Part of a small language model's weights.
Architecture: LayerNorm after each residual sum, learned positions, biases.
Training: a variant of SOAP for these matrices, 1403M tokens.
Each number is 128 + 32 x the weight over the matrix's rms, rounded and kept within 0 to 255. Layers, rows and columns count from 0. Numbers have three digits each.

# layer 5 MLP up, 1920x640, rms 0.0444, rows 1314-1724, columns 352-383
114107093101130097167160089048125153193134138121115124174130129031156064177120130200112134169093
115130069149079070188105103105127086133096123099107134126165131134141114127152175140112138060152
121117161154132172181096084104127041114097087132121110139159151145138127143108127152095145128156
110115147165085067134113079069165112158071184168174168086095192129168122177124161125096156080125
102101120128107050255132102159155108154151112083094128150124111104111088168055119095152143182123
172171129134128150192125129170200209141090180122160141078097126146184139113102162118135192178177
091121159127117077151099166146166083102135153103155097185152112126081135154143086063127134158115
100130216139101131190121109143176153075155150132082139146113153173076124097100110123166113142158
160117141166117140144134145173100098101092136147107130179188159122127130075151116133093160128130
101223123144193107096092149135143113081147149152143105147119100136116129100124093161069110182157
104104136052158167133087184079137123079132149141124091007104110173174103083138141123173098112095
096106180102069157146148100114097136111157154130090136125126160156068115141116116170138117124136
100189123134152112188181133128122173171114145156128095109125124046122118129133130133185132161122
173138096147097136117108075189148148134093096108110113116117127108180139138141100192126074099131
116125131139089119110156169171129153128158139123099182176165135110092110088146158192106097135132
115131198142088184118112185198106161176120131126150114090110142155125167133121108149072105116111
109117146165143075100143129151154128152100129097149112145132152156091169151128103143139148101123
188065090112130113159097099146184121181056094201136148092120154089153132099113144088109179177124
102129070145099142156171126112113124128140157133113182135076153140141169121100120245172109153118
060136130118155151126145053137158167164057136160129115152194130163125141121100185092138155122131
163146117133132126112109094109149109146089124133146107104104091133124168112114118111075115120174
116132151134129095151150140139128142126145172110105114129139122125149130114149111091153106142122
163155131092139126109114134069130050121101116050144144134125058076157122183092121145135133068162
121092106108083081140121092086154188182156103098147125092103108175067108100089163150161118105204
062137145109064105109142137135184087113131167147117140126069132122121134146126103091167179113110
112149133124115170159122173083134139088183120130135093072124124112087124140093150176123161154156
150150139128143104110094132139153113133151137112098142131118083111116147136080192144109088081118
137188146083117096132148180089127161181095109138107134152155088137147107083167079077100133155204
084098120113099113108156083131105121152137094143152107081152112113145120108115118089144130143171
129131128120132153103141120170135165164131131170149121125168162146115139097132081129191185146176
133097057146133118107063166088087118100174120132102122092140144101133157117141059148134074131132
149107105157083063135163110137158101095132096142124139096124157158113134121101152140141152115158
088111146107099144119071144117104092087110107120069133145176125095166136122121104142147115142155
073081121154129181123149071123122088074183109157146103104136126127114125144103100177090151114092
065082125102087141139134158107071122161160119175122108109144134123159154217121122171092175193145
149139183132133104102147130144098125106115107174062125144131144150139116103117131123104132102131
165150102134154134186177170145157108108231112114126189085080123111088174149189129078071109147081
157103049132054125077116147152127111119149159129072159101156084113078145109163082100147160102147
096145095097127140125136145146107098128145144093140147160136158069116092045182104089134170099134
106135159119134103124129157108147142137177104138137155119099122186121160155176155113139102088137
078184172146148102197115140045031150112166107168099095071073134198196091141091107113168150126070
146143134102175206156138169169123077152109091079137180133159140140112095147128106135196113175087
134147100153181162171160145174106126121159125094082157180105168150147121156040154110160115110143
134125154076112107132133054190115202134091151154101104072181112187144116118101199160137122112141
100114139114197117129091103154159116132114122084134120098137092133137159136085185102117099116145
115116091116125087120145123145165164163131156151110107175092166146062136113167131180131118148105
137144143112123097198133101162132149127111107078047085156175190131134106094149092113164081063111
104117118112176156147118093148192186074115159104149110117104112099129125163091132111115143072152
108162146166069083096113118169148129110205205188120148127077142095149155134161177196156106153136
130121163082101109163119128121094171126074166093139128118039087081116175163132077164119142211126
087084104119068177133095125092131132124121095095142185139111135116097098147152137138146053155164
108184068177121135135127051135102163102226145117150096142129134112090126119109163120149112105150
173200128143188134185133150114117079170138081186064139148147086097065110111206159074103166067146
095165083119134076203156156159126174124084066150106135133163109083176146131144149116185106168152
096117148098111118159123112176165131101124101134113113119108119066136148099116067106117187144100
103068162125128099131168121159016157162113128129076143116167131100104156109142158053129117122126
185070129097202111173081117152100122188138133096120109128109125117147119119152150101131113097150
130183064098080176175129119109159143111105072151114140164140158138166121127157161135113127167123
145127097092049146083107139104082170059146131098131093198112059146128110159083124089167189166072
131135098125133148212140117123085146129115162129061113107168204177182105121111180140141148128157
094155167111157105170139096104146183160096109122093088129081109157165091146039162164159118151121
179042105127059138086183059131178150128150146165141123154148094114171144104126161249119148083119
146162141146150130129148171124218141130111129104156086114143067134118132167085148127114130101149
148163103090071216100131102131117143129089149159179114118112166121105096083151055111119139106107
088108138154140194201190168217137123136103117099145103143124087165154133140135104156131111186100
107167157050102153128114164183132135117164129068164138116097158138078169119211134141153160161148
198116130131127123158113133097099187142097157198128158115074175158107100114124189132133147143170
186164117051169102126159133061170083161131116146110205148108149191104161138111148174136114138134
126117123106137125108088098153167102145131099146109133180096136141171126172137147096141138140150
078173178119154126129053143122162113124136154134146103128100136144158080063125055156142163150171
107070099138136121179080167168211107117098089159125108162080162200098145130113109050093112128112
139112094124086120132137110105105129158113121151125167137110128124052198210132114098092129147076
160126134170116149150054129084085130095154156129146109141099111089077158153152129143122146149157
104134090118088189145166121110206182121112173129176154152106125093105178140132113171120136116117
136142152132119096080103126118130141122182138162144112096129110124172067127134086017120181098080
054137157136159125131071097128176090138124064077119131089119101166110111116130151088150135180135
092101111105162166133084105088140087129179102107094116118174152131226091184156145139148122117134
082134155134138159125153152143156171117104133128095114109111124098134118178123129110116190132159
168149114103089091085115138122097082164147193110112168120141160183117094165149099151173164110138
147116162086103193138188107175111160139147169096139130104193160151050076158072148059145159138104
158082153120220081135153080112153112182133116117122134223139110105128063121163179200195113124121
161146145110115152147095092138110126127124096086098117112102153119152129114149120110101093146124
099133113135164181200121125094157079136123129139111166119125147143121113158081156095132145135132
097112147143111099155169112127180154204098130116091171119152125159151081099135153111110052132120
099147138079070111169219127128153148102059144114153118151125110038099112153112188116137175098122
094099109079148176100067140154170103153145114099045109143123118190119118132126145068081116106133
120132066158132107131105180106081088119178177142108117129144146148130135154143155116142116105106
124103075119161109134130176147150055199141162105083176139074128120182080178065151110099091040086
142096135102146131134067224125191189154072153098142057096103206121113113153077127090111123125131
135100166126095122139103136123131111094120167084111207134144184134146181139123125186094150103117
215115172106152122116182141133183065076109105133185081080151187121138161122132153154119163156185
143141205103140135153131133135126196123165150155168136115101150127132179131123156120111140111126
136136154112175176164124106127102112056095152145121122093129109140131158139094105176104124124144
129107131147127061171106114124143164117124164123103139129146110102148129115136170129153132172097
117081118155128156144096130179095128116121139121133125125127095113130117084146105101167147106156
149117117113139158161093058128131153093095172138141108101145104129173173167110155176087131128106
089174122100147085150154116158068121236139200133072133113161080152103099073188134165108059135113
119160153105165074124155152153120117152135118191164195136140109139133116128118118163116107165147
108128152120106125095137092124165165122143095129138088147119165118056103143116105080179053169127
090121147133127115097099141106142091102202133122111103116129115173119139125109119151136119141122
061127136182070102118132151168121124134101124180072120120092178171109116110075125121116139124108
154116125153104123124125127162128191151116118064110113158122140147139120075142117132107105153121
119119106146131109112135153090172154129118112161111149096112119170142104110149087130141127142108
147083150150178130115149099164142094074125076079088121054124128075090161112150142133092131152107
154151171159099089166170141132142095064122093149135139103092104129116185136103074124154119156102
120130178148178076088087128117146112111123139133146144095128158127097108096135128183128142113108
148127132110093117103122108118132081116128109141133146198174179135120118127195092059185128172152
105081087237191106121127065125103197052174110097150116111122121109206100148158174140101124096173
133115169127111111162186112158117139095158151123169122101144131130122105114142082148152127091127
167124135108215108135101123117125127110143139181143135109198128093155151166098087117130135151126
110112102132171103215123080104118177079224142138170129135122113157103137135089116177108185179120
136126090146131155113149144158113133057129064092133137152121146185092160211145095120092097097063
139115107121170161079187096124135177152144066130072085150127184138138097147033123079098106123098
067151100077153088117179138163113148129129109124117138176141108127107128150133087129144115147101
151224071067170151181102111134151158114185140106135118134159158156090112084178094127147134102163
060111105115149160108149188111167093135095074108096085126156110073121161125099185171131112142098
158062135134185145128106139134150169128170159105123112113069134135077169155142122235139106126177
130112097124197151179166096151088119148100150089084112111176167111043149184085143087128197099129
133130104081098124093128165147139111127201135108152178137129195183133128139119137125139133153092
076138121135183058135103131171127124138183170057098155128160111183104167107106154119107088080098
120093170091181105117172123115125161123078135111184141065117172062165086128116197125103109122119
155124150177190133120124134128062121203089151072155121080142134094109094087158142144144154120120
174121140122130154157142071092104117158046108121112142110145174190123198203149155104154115157185
125067155095075153092160163104097166155132120238178112108143178121155147110107107157094168156155
197119132121160140098119122129180134122111131057175131117098177132135161140136121162148109099123
147122170122156202140138140095096152184128169095109150151105131121120142091195132103125128110097
175175103099175091128093149100076197070089132179124101072161095153169090186178097083100066119129
176149125136121149167132166058142102127159110121152063190096161093111126122127134081171145159019
086117160115089162235144131144037135167191129162117121177107168113086135138173157156059114113114
097127143099140072194102118133086161214102143088127200080110131105135093100151146179066143134094
075100144107158160134131132100120050085163115115198068115074155125185168120083186119110067069148
062132081169101159081125123135102118126129109129095153135130244145150127166129119111151110110125
217125086101143062122083138161081077119157052107149090170105124121165139129132135126126136067094
059153111128182118127172135190166124110184156166147160109126079106144110169151118150169120174115
084103158139209146100180112138142120150076114097162152095164165164087150116163062043088199115145
135141103098133190104090139084158170084138167115121148143125206074138110167077114124111136134094
077154174167104105138110120094122111180140129152074130127074055089073109152152138138140148090098
077111177155107126094147141148128072113078144071106153127123174146135096172124170099122111138082
070119086153149082164117172096116144102143183131100085134142169152089125173088127135164156097045
151133120114162168123132111127136113213137161124133090120144144115175125105091113138120121150121
202118164123086133119136076105131124196133141107126158119179077114111153112106186096088117094118
132087115176087158104137109114111095141051093167183112151149167080111103169146069151098118120070
127112118099097119126114146141124133115137098136103113135183171092127146133140153158120174085110
110118130104146101118099087087160131132117136073150149133140104152101171152162114081080105153144
132111090120167070170120180108111087082090097115132136160094135136101101137149101088137163155115
137129119129096102173085086117113223119105157072114162127147128140135160113109141184096108089091
204147146195001151163064156120121074170105178092138147116132094115161135163160150113116129138103
151198150136075116158140166161137122169112157100111133148161074143097147123159123100192141114133
084149092130146149110150071122177116108187147131133167104086075128143180120161117095097114093173
100127120113129191132104127093130080106121116124130093116125113082109150135089068139099121154154
117148108071054141111061091077147118143185133063148109096148134244138116162107136126117077158092
104145117129124087118115149140121105170137165142115094139151160177120114149134120094132185076100
143145162000099169180123163143128141090142165141135134093185178182114135172131160086171082151166
084114147086107154135101152118148174159137144102122154142098082130121104084099122130113132167116
157113105051135111176157164096128148155175143070133113115088192118140075158138125135092145094163
175107138178049236145110100141122153173073092121157160155089097078123131101065168101092212111066
143142097093100092155150220064160124114134080152113156119114189087096116096093139146170109143103
124073135153204137112140163082134078100053130182105107101210131150113119078137173098120156135169
075168085150168090106164115166156128135161080112139115112133110160144147103155049123109143126168
097141175213112100154147124140141114095095124191109131185068132142111095122126122085098119106073
108110131146108150186132148165143125090125114169059104147142136129060103191151080092185133119119
164117148079147087168117159148137151126133146136089148138148162138119113121075081057129154109128
156116129100127136136100180094161095129089156120125096117153023081111127104144126096131130115191
147116125132166120158141139158080123083116069103097128099149160114120105160113090166112203127156
103176161113219114133129085158058131153120161106066142119121140183135096183184102172120131097170
164099116200104170087089149104145123127112134035101141092165165147128105114105159175125172161092
122096141164169129125187163106143099063075161088150134138157148177145131176090187124147110102091
195122142049185199138185099100117110141155096135088124128133131188089164083166148141117117095146
122132097107112141128142136187177171141173107101130120118156126121101125099150090115147184177160
153149102183163151075118112082143134059133205176083066169089142108115148081113149166130123106114
195065102143146110114141123071195083162156140082143140171118110121135174198133099051176153104127
122125142193128091121171075152108138128149143100132085123101136134176104146120103146140096066118
133140151112101140085118080134147123134113116160106073136155149125114174200096106114112151143141
084081104094131109150113131113129082121078168169151149112170174115146142162157125114164102079123
148160095097117187148128128157071153131094098124140115086178111094106083105138123149083126130117
121123147127112140142104185128169126053166161086156125147149117130157119119157066130157114148152
116204133160131152112126129153117093132122141093132184152150153121106165123054172165091151145186
143168069140149124076120136152157151186150134118152146142117178089046151171078140105180140125162
117111074150107111157187185130088053139220157205157102139237085158092157164175111144107167105117
144139076116100133111126125155116149116173154126141114082169127133116146160146171128110133122120
145120110058172146131135154150112104183097135155110158103108146130176096056106119135139119059131
104123174125105083096159112111166141151137154121141121087111120106117080133120147158157086158121
131131113129119126149123144112089130073162115125097087127124177152156136177129222125110121130123
196196130116154108142106163119122109106217147068109093115129193124152135133073084131153172111093
119063165137111123115115180104203151133099112136125139103105169088130145169066124118104120141116
040127104167091153109126090123155165172149155100112142164068204093139103057125082156075159113107
104103102128083166148145156181111149215102111131122111122150097154112073132125166081111108116119
112120119137163122200097158128127086137089101110107125135151105088111115126125110137118160127154
163127085170140110124208136107211198121145123173147167130165154211090071094109154174126111130107
168187130098085130076168139136065126114161137117134124121101111112097117202140094155174112078137
103141160116124141119114160117108156125123106125158109130195131129147120171129110101123122188149
136109136148092113121117142152126109129173184133108139161117110057130139150135162119075166162104
141151152210164156114191119127132100141120089122166093114097187165120132112081105102152082107130
051076146128101054171184125101081118076151131104179144195107109196186130072109119132117192117106
141207142068086025106122199128108080209050128213124172127129121123215100109081110135141145100122
174113091061138138093100128059145103167123154152172076149135128072063174108104143055121122092198
111106147152159085103126112090154138092146121104103068087116108150113126105117146124128156154116
086132060108185070118102109126151126102142129145146107111106137133081170086192190100157077060160
153165110079118059102091180181107153151068091170124062094079146111107163075137121122118144106106
073076138099112098113202149115107136133167153188152185167042151087155109096109114135141134149159
124133154125057120102131178104107118076127131080132144143150131134174101136160087107147083141100
136116129157121143182156185129123148129159200165106152123096138182145089139131084106165102102027
200190148124148161090147098171067164127186122112132137153158147166083103181114134170171147172178
071131065253151170129127178156197085078113126116124174142082073118203167057149190152141140113155
091133106183192129118125161161115041117127153056063130096139119052147143158136083163127090088112
207106147108123170120115147136125140144137169121154119123141103157169097128086149118136097133118
094128153148167176143080128120163128132122068121123172072097140092176116164181153050128145154110
151098173129099122118139142089184100165128140182079152101098143133100079102115147143114178124113
152130093139076153135177166131168122142121078212151113095171091162173177132147100119153139165072
114127193113130146118090117173131125125137146103131153196170140158095133145139216079090138121129
159167134100057137095078118128152125200172153100083134119148108147217104183122106203149141125137
110101116155128078144118159099108148144128047152115129137049123140107139120157131082168128149135
120118118168159054144066121059130108151165069083134188111158108157160100142140096112165166128176
142142150129050112130152144110141095143139156201143132113154148163100137106142129112172146132121
112142178156097160191118113125046119141148164119147087106133136120134111130120077118185139160207
095120146164159110142134178154126048127129191114058125146119164129091155084170052173095183119138
101136096125103224120093140168144166118140134118130145173087107103091106074124151086148130075134
106171116115154182140126134124108098115132145127126106093117125104163084138081124071126118098087
136050191133139194103142106129151067156084132143112133134162170091073093147183108133172121112191
142064136101164135062092076046124127117161174120073144085116165134141150124140136143163118165106
131149133130156094119028156123153109132107131147153180131088215089186092153162149185111080149106
085163121154121087150112139089148111176168142078120113162198135121101125115134146142074106111142
029158127049093121132100143139105126203150104104113116102124152080113092191107168053121102129131
096127121136092144164100135127115168083097120112088126119152124071121119052205161116059085105156
078103132133134146109115212201108197127131115155156083155153095089127154129136145091167076094167
140101129100147149166107130096142073123118135169056147115167098124198107145122103172167072055101
151064111135064136156124132095176140115109129098145135092132141111145100115117092118109132066143
143133122071090165208123120151130162123158110170125081157135112197113087180129150171126083111119
130161149123125137146147079159106144141150151138066139135121181116121124119120123136172131112124
181125140140116177119204134155158151112097159107167127103167166116123153117135142117094113046165
132168100137100131104105112121181113198127149216133127152117155141065157124176107167159116126172
135160058093162116145199154148124153093104131143095107083149095111138097075131121168104111161060
216105089154152125129145113132135126179113088120140150147189174166082148099113131141110150135157
118109090139121143141122152133130078137101132132071175103171143141183065173117082127140110127150
116111112175138108093155121106133093126125091183126191124195232081137100151126120124161198146151
151090149132082125071120125129111154051120163104153182153143121121113097137057169102161141111156
126092078098151115164165092110137112139137116105102121088153131152083184150148156162074056090114
090101164110144084120153130178115127145136124075152047093150063153091065155114105152060132122087
124119134079139080148118184134119173133079108137107120097125130170172102143102145125075129127131
090136138121140117087113178110102114090133139104150104149078097114130125147073115109176161083202
181106166108146099157160094096135210128116177108067113084162089131071152086138123098085169177185
139173165130145170164161119148123168137164133106160122110119155120142116112113141111145117147149
113117162108107114120127125119145119088145116126136135142135122181127155094168102130107136096159
109126083144100159132097149101111127190109124140128158105139166116079169165147139136102154159155
105153152125133213119188017127112067133131091132163097196166121166109127102139136147134095057184
139119147101144150076084116127163108104119091122177163108085071120132110136129122165043172112137
171113139103073106159118059125096132131079160214111155118075080129089151111120183105157138122084
128076109139143086109128106165156191153143135142049134082124114117089153176134178192104118154149
118114084126052107096062188153057101108121095117128124109183131152085107128051116102165115070128
102073086136066096216132150122116174132103093143082134143174169181082139196120202130105131106107
110105076100151106087213122128104151200089092144166122136124161126059112112124137104169151173189
133124119132199168148135148115176147044105097178118116157093130090118150117125123177130134103087
177154085184082156172166092122167142118197177148124123108153093131128126094101150115136130146124
087090082140062130152124082121113072113131136110075090128137129178082121074132176130089101136079
129102142127125119154133173105198150140209142085135101149122135098150126088153178160145156146131
136126135158145102153087125128137096101129079155107100141144102106189112142166104185133142122136
108174173137139096112183173105129110180143153098125092124040107088136149146124169167176120057154
134144123139162172151114121108122169157178158099137095116176190102098100064048122053152165149166
137135146164109111141142125098171100127114086188018184097103169131154147099137175120142196102182
133154140100077098083105123128143120058152097125149130118063079146184111154123117141120142106078
116079135145118151115117171167118157107138118110100099156113155092111156108107165143153121114091
087123122123162143122177121164150099094209146144137117111175113109129144153156136112168121168168
127154107167080124166099092084145171137173138139087155162105157149118080181118141138145136130135
169082182127085113162129101148110155184178105130073123138169152137154123127116150137067066143119
100112109109108137114155193176135115146117134148112150168107099117126146159096146161080170184137
115141084112141106138165088134165152070066195120122147102119124084142125170137162102143122093125
076105076159103108160139079130201168066115135087097130179093136129147085151091103151129112139145
137089146146207111130160190113119091129101167157147130121181111118193130109172108123141152136137
074091169140228078178151121142119127161178180140042139150147149076152063180154133141129185107102
111117101136144143116183161133155113148129127139149125132152107180137090129123098130129151171107
108139130168082112147199105157177163083109114152064105106098108098145113159153070055134113126120
102128102077117071127193096155134180089082091180103103104139197095095127120191149125150117113173
173097139152117155130184128178130111136137168144085126152068164104119161112113136123141126153151
201146127110108152155127096105153150100160160144086116119113143123101152116095098158143161097145
069146088164155179144074114081103182146143113089167097106131157078084115161195142173150115132090
110163084160096119126135135108124123131125200147058135156081118093108156136145139077134159159106
195115094134096103138112160165153198130158148126078108120091143101114143094077116030118126131138
079150169152102049145122150190171110107134140131147076159089121064076093137122091134110129124120
131079203142137083078126134151189178158098159140076145137201150096123126146146105126148144133129
091146088196088122131119122152124093113124169116140126177125168124165102170115141122175202152101
092094163155063130068165109104183134136103075157129095175155149081134125131143096143144154134142
060165128169121122124154133146142116128179142183152135149108175185120032178091101114108168098084
143141165109171166058149141152122174119129123132161108123127175134162218141167038142165148178103
144121129100109088189162118112111093139157150153140132118157123122092135150088103152131144128163
135088129096070083106152196111110122073141153125115096154124101110113122164126093156119105175091
146162132061195148091120093119083087176129116126169093099121118152114109109134097121147110160117
117117165102080140172093135148151157155140120164131170150100137109142134144172153145184145107108
096159077093144129065180121131102135126077088178103090147102140088107122064172114127152167169169
159134129119162131135078146097154175086109082136134150117084212137121123131166088121171156154142
085135170113100102111123096106182102149157088122147158118117096148136137157072112090051133136109
093045092136150160171196143134120121103149139111082120116149133129120078201106202198117123094103
116146128129081098137092138130111130080178145172112192162102096135055184141148095159206149110135
101117147106189115146153140166212144162124160106130132166123073130106141098171166145127142087123
099047105116169111107122116118073121140118139116170149126148128141110138162149110104150131115113
137123141152110138175070091154134156111117229151125095139188114144065120158096133129185083122132
176093095086177118152146081152167122107085138153110146107140114104195124149101061166140158123060
107056155132105177099087169157105101114114080188169133144140160112109153137128143075150138128094
127107138143114179134116090159086166103142155084143158151063120097116168149115154121161156136167
161115148143114146109110142095107151081105114108139192090064122100121129137147132109185141135131
161117127140096146157099139080130153148176156149100105131144196076160179130140152102143145097080
078150097124134112130060082114201119150152128147135137146168145117096159122135192157136117112139
123105149152155129112132142123115159097163144122110149117132164107142125107142098124184103127142
170161128166160123160080080101119133140150121141121102165069140162167187173108124157135122150165
086098125109124160146110118146114135080128114083109137120117121126149119084097149068167185170151
144175130184147138132126115167112110105145094122098091100084112091133097079142136178108085168120
135145097171153084143142131072146137139121133171118096143116187133141154128178135051141086137220
224126105103094073109127155140079176138140107086121120143131141181156093157111115054121128204078
143144125139168172120102099086113123135115128112125121118134142135142136147106220184101129108142
179142121146165099149130186198125116141106111105097105132188126121185127181170154106186083117104
164217136117153179191117146122082255104123075081128101108117142136138112181120152166093156105089
154106083065123045157105142117169095165148097053108088133141102082098069118133118152061115081118
105065146120083165098132103114126111077120117116132103105108124105114172163110161087121133120137
096128102108120122172129128159136086098055123094132073101135223136065136115109158174151155119086
106095136102101203152095146149098138143135064119089083152162127174157121088139146101132086125140
062134163111129096179204148133064065139121209158093163114150131153144174114085171117077179142132
153158105124144131130123125136186079149080073134087096126102140139079170159153138114109147147182
135120144096116159138141177114187097144094158141197148138147113130142123116151127115119109162106
079097129121120187121129152112176110153165142128150155122137118144141115111129131131114143139103
125125153142093096124156139213113158112162143157147130166129130088176068132216104171142125194127
071166082105133053113105138159097121174155116157125141127080166118100090099173102148175075143107
094082143124080135164115173121166102131182140185177154122154084169126103129116066118117105110218
160118142106090148100105129042103110161089114105087070172108163119158114219138124098180147076123
142094139108158123127135102075163103124103150087094161097031141163086147122153180186163154146114
121172191167119161062135154146108116093111134136129131153119114085113119119126116080133142141138
146128114156100153135157164108090098059128160124061096113111165121113085134122071149138128099148
088074086156138106168142104123099068124204137157107120143137130150144115161153098154119082134147
157111122134094188142110156075162078136205066120105126172132148117106141139165116134118106102151
073112098097127130060164149117090138137145118122126103083055130080118100086101082091117131168131
128086136177105139165118131132182102115130125144108147121081068118126132158128112146103141104195
142129128094169195150174147116154099133120101125123100095126166105169120141154133109137160183144
099155154085210113184130166060160162148140125147109083142099096166115119114168105133077108108106
119158158138096172174107121159134138122131176130157130114151111044128186180116135153172154119147
127119123126154097110122159093081123123141095119149105190180124179050150127111135092135088147134
131108080103207184079116184132117148123083166146150136141174074136120166109112212137137122049126
149180151223085126120159107204126126143121154149087148138172112112101058101110124096095159106121
140164136115161158138141092138053124174087143168126065163157106096157147107142238121096191110173
095138101117183176118127097160098039117228124128103096105147117199180072137119105080131126097148
136089127157125169120105118051228146115186186088068129109098115092215138113073124140169108134062
162116157127143100171138107080127122200152118127075135071129162106202148162127114112149174100141
151164120182090134076130050114188104114128083127144112149141109135088199117129126163100081137143
126087155138188184103123105151097100145075118144084083137182097107101140133075142134102148183187
125136127091079148073093111094151033106113132129115119079066171131136121212098108153128120173123
205091128120120159083128119147198177121118134090147076123187154163107134156124101163087203128214
142105119107123127090160136119107083126154130119108134115043158117115091103144142156112139133108
139121087089099154128185131120134148130217068115148155144131152125108176129146141073154191100126
120153106205128158096130146137118139114040173067089102114099169190094104091087099126108085147171
106121105130163120123093190132103136125106151145124142097111118136136092114135173095137181099100
209144113143141150125090120131125115128103171143122090101107116109101097122083166127065154164180
126183128159112114105177130116142144123124125101142181104129128114144218210113092077127104117132
158087203138129095106046101052106121085171122099134122128130110150181150070159119086173189127127
161148110134130132176127075172133121146189135120146082141112088158109119098179100162158129107049
156146158162094130145213178147162064168129126095103143121120160143139068181129050147108178147189
132133157143105085112125136115099142101058087148122091137094133098118142172163130095075131210177
090110110135100105117125110102131100146180081155144158083109137144092190118173151144117188150150
101170141141115115096185231150096107131170141067093124108082049130142164089096126105095140126138
154154183089103192126135133129119131170119102108162156145183130098033139191137139106143154093113
093101105159136090124148095093148072064130142140142150121088099118093116142079120169094159168106
121141152184141079052123171104141083116096114089163156118111107133130103190080150063109105116099
102169173113136164135116097111103135147138104114194129159160144103103161163137153126197121117103
142169157113123111130101129095115094125138124070135106110034079129116159159158138087116122146116
123121161128126116128127081121121149165101124093151112090130092095136125096074072164118152125113
120153138103128095142093114067137146163105179165156101090155086141119113109106188188104150178124
112089145078159152168122152084105128126134088119137110166132096153105154162128149093112139130182
072139097110131144096108099226135134133115089072129221122116143061160124165145125134154190185202
087107147173147140135120082180145138138088140125130099139059118134099144131142156114133127147157
102096137129081179135108147074138126183177158135178177141143166088137112184117146112120122139094
143130122134124091124061156164123133120106129167122149092204103199126113137086091149148120149154
141169119110160145128168140129076139113122155124157129149113185098113169170164128132108172106069
079152183109147107108118071123124102069117120107141138126146198079170144133120126205140149144122
087129097105107169109089138089164128147121123108083094139118174089147133154140114155193095147126
195097132104099132151130113160107111195095174137138154144154141067152146071138178147102126095127
183114131141218144194144127087140150106066107093110133143130141082165118116113138145084159103060
075126134038093103089146114128163127145148094146132108089078136057090177102149144134147086126109
105134085133078098120124161167106156152124149099123124144134142206195089147087126135127134184130
156141155127164101129113116142159097086131136133117178153104110113097129100091071135181107144115
184087106193117147115121080202128103181134106059124130135098133143165133104130119128120168148147
101114143113136108122105085110079137171096079179149106139103130119136141157130116050205088132151
120113109186120115112133136119115177101127125071150146146114185125164153076184126185187117076125
127139176145072096150139100109130147089157124120099137144076165130117148089155149155103139139132
115075126140168120143101085152122090167127132059198111120123109164156116126144109145145112131131
122131124132136183187149065133150128143152082180132154106077111114128137120173250104157096122154
178120108121157173156160120171155083064161105103168151156162115181098065062155160150136126143083
155073100182089102116098080149139121158100133092122141158147114143118100186091156115117136162120
106175110097217111102122121158130147114170176128158106114139126175098141085130153139164138129121
139147133161052103111111054112075109186141131115082141115091093172091136121152162102141141107163
100099207122115163132085137144113150099111144098135111131137132178069119056108092083130182158177
120170162207164118137174082162137172141057098191123143128111159107119137117135185143101139083180
103129113108182159205234083117158166148141123130100073152120207156192080123177075114063143150187
125170163115131144101178166132118143105139142112152115108104123154170170141083145143164122141136
141128091127160116148171118148113086113153122119121152146131155201193163148131156144092192106152
137091129060178140142150109165131109172114096149109136120129100124092122226123116096180124171119
052105144119113145128159118145173107182111134143106056129102127108120074119103100074146119119196
162092110195196162091133120086151146155146144125117131139070152148129140080108098139119104152104
085107072097068081166138066175129091116161100101148108177138139156186148134156171143128137125138
091159096116084161121151147137150117122121095101131071141139133113071142126097146076177125136149
168114112101073110172153080205106104159202110166122168184157083104134123118129190153131140164147
080157129098108086145115126105140148174187110124082132184076110092105118095123150174098160116146
078136085153189118203178122093100078166120136154142134143125136159086113103141119115175123129130
188088139128120151053122107126054043147123116080071098123151090143169138022104146155104139111125
109173134174113102150135122109177111076087088173156134180183157102172191116120122140156120165134
105112166126173125163123136111141114135169066137130133103135129104083157085102122101106107157106
099123149124073088152093167151054126123131095144115147144137126147123168126139156155091094168164
079125148158141129130088097166161165163158100109212120172201105159170142160212054134122158108107
065096178150106115137151097103064167143173091139124119098155091072139157129156105152167209083125
066120037133189110200122101094139081140149112111079103148147164131129135046151115157136127173148
116123076134123146124080126112111149158120083098146129148182129098150145037123072109125143134139
133117135099101122180115149117119107100104134097113074102145145131167144121142112139149138081072
116165158134141128101135064140195114151112136134125128140096104132056124138088114155137145147110
174184096054155148078149084129132104124154124182181148102137117158147155166118118152090148119104
103147193139138112143104099141074140196191117160039137124097100149138118104119119127062116165078
067105121134121076177120165128153135090125115164150150067083079122160202184150121082122135109101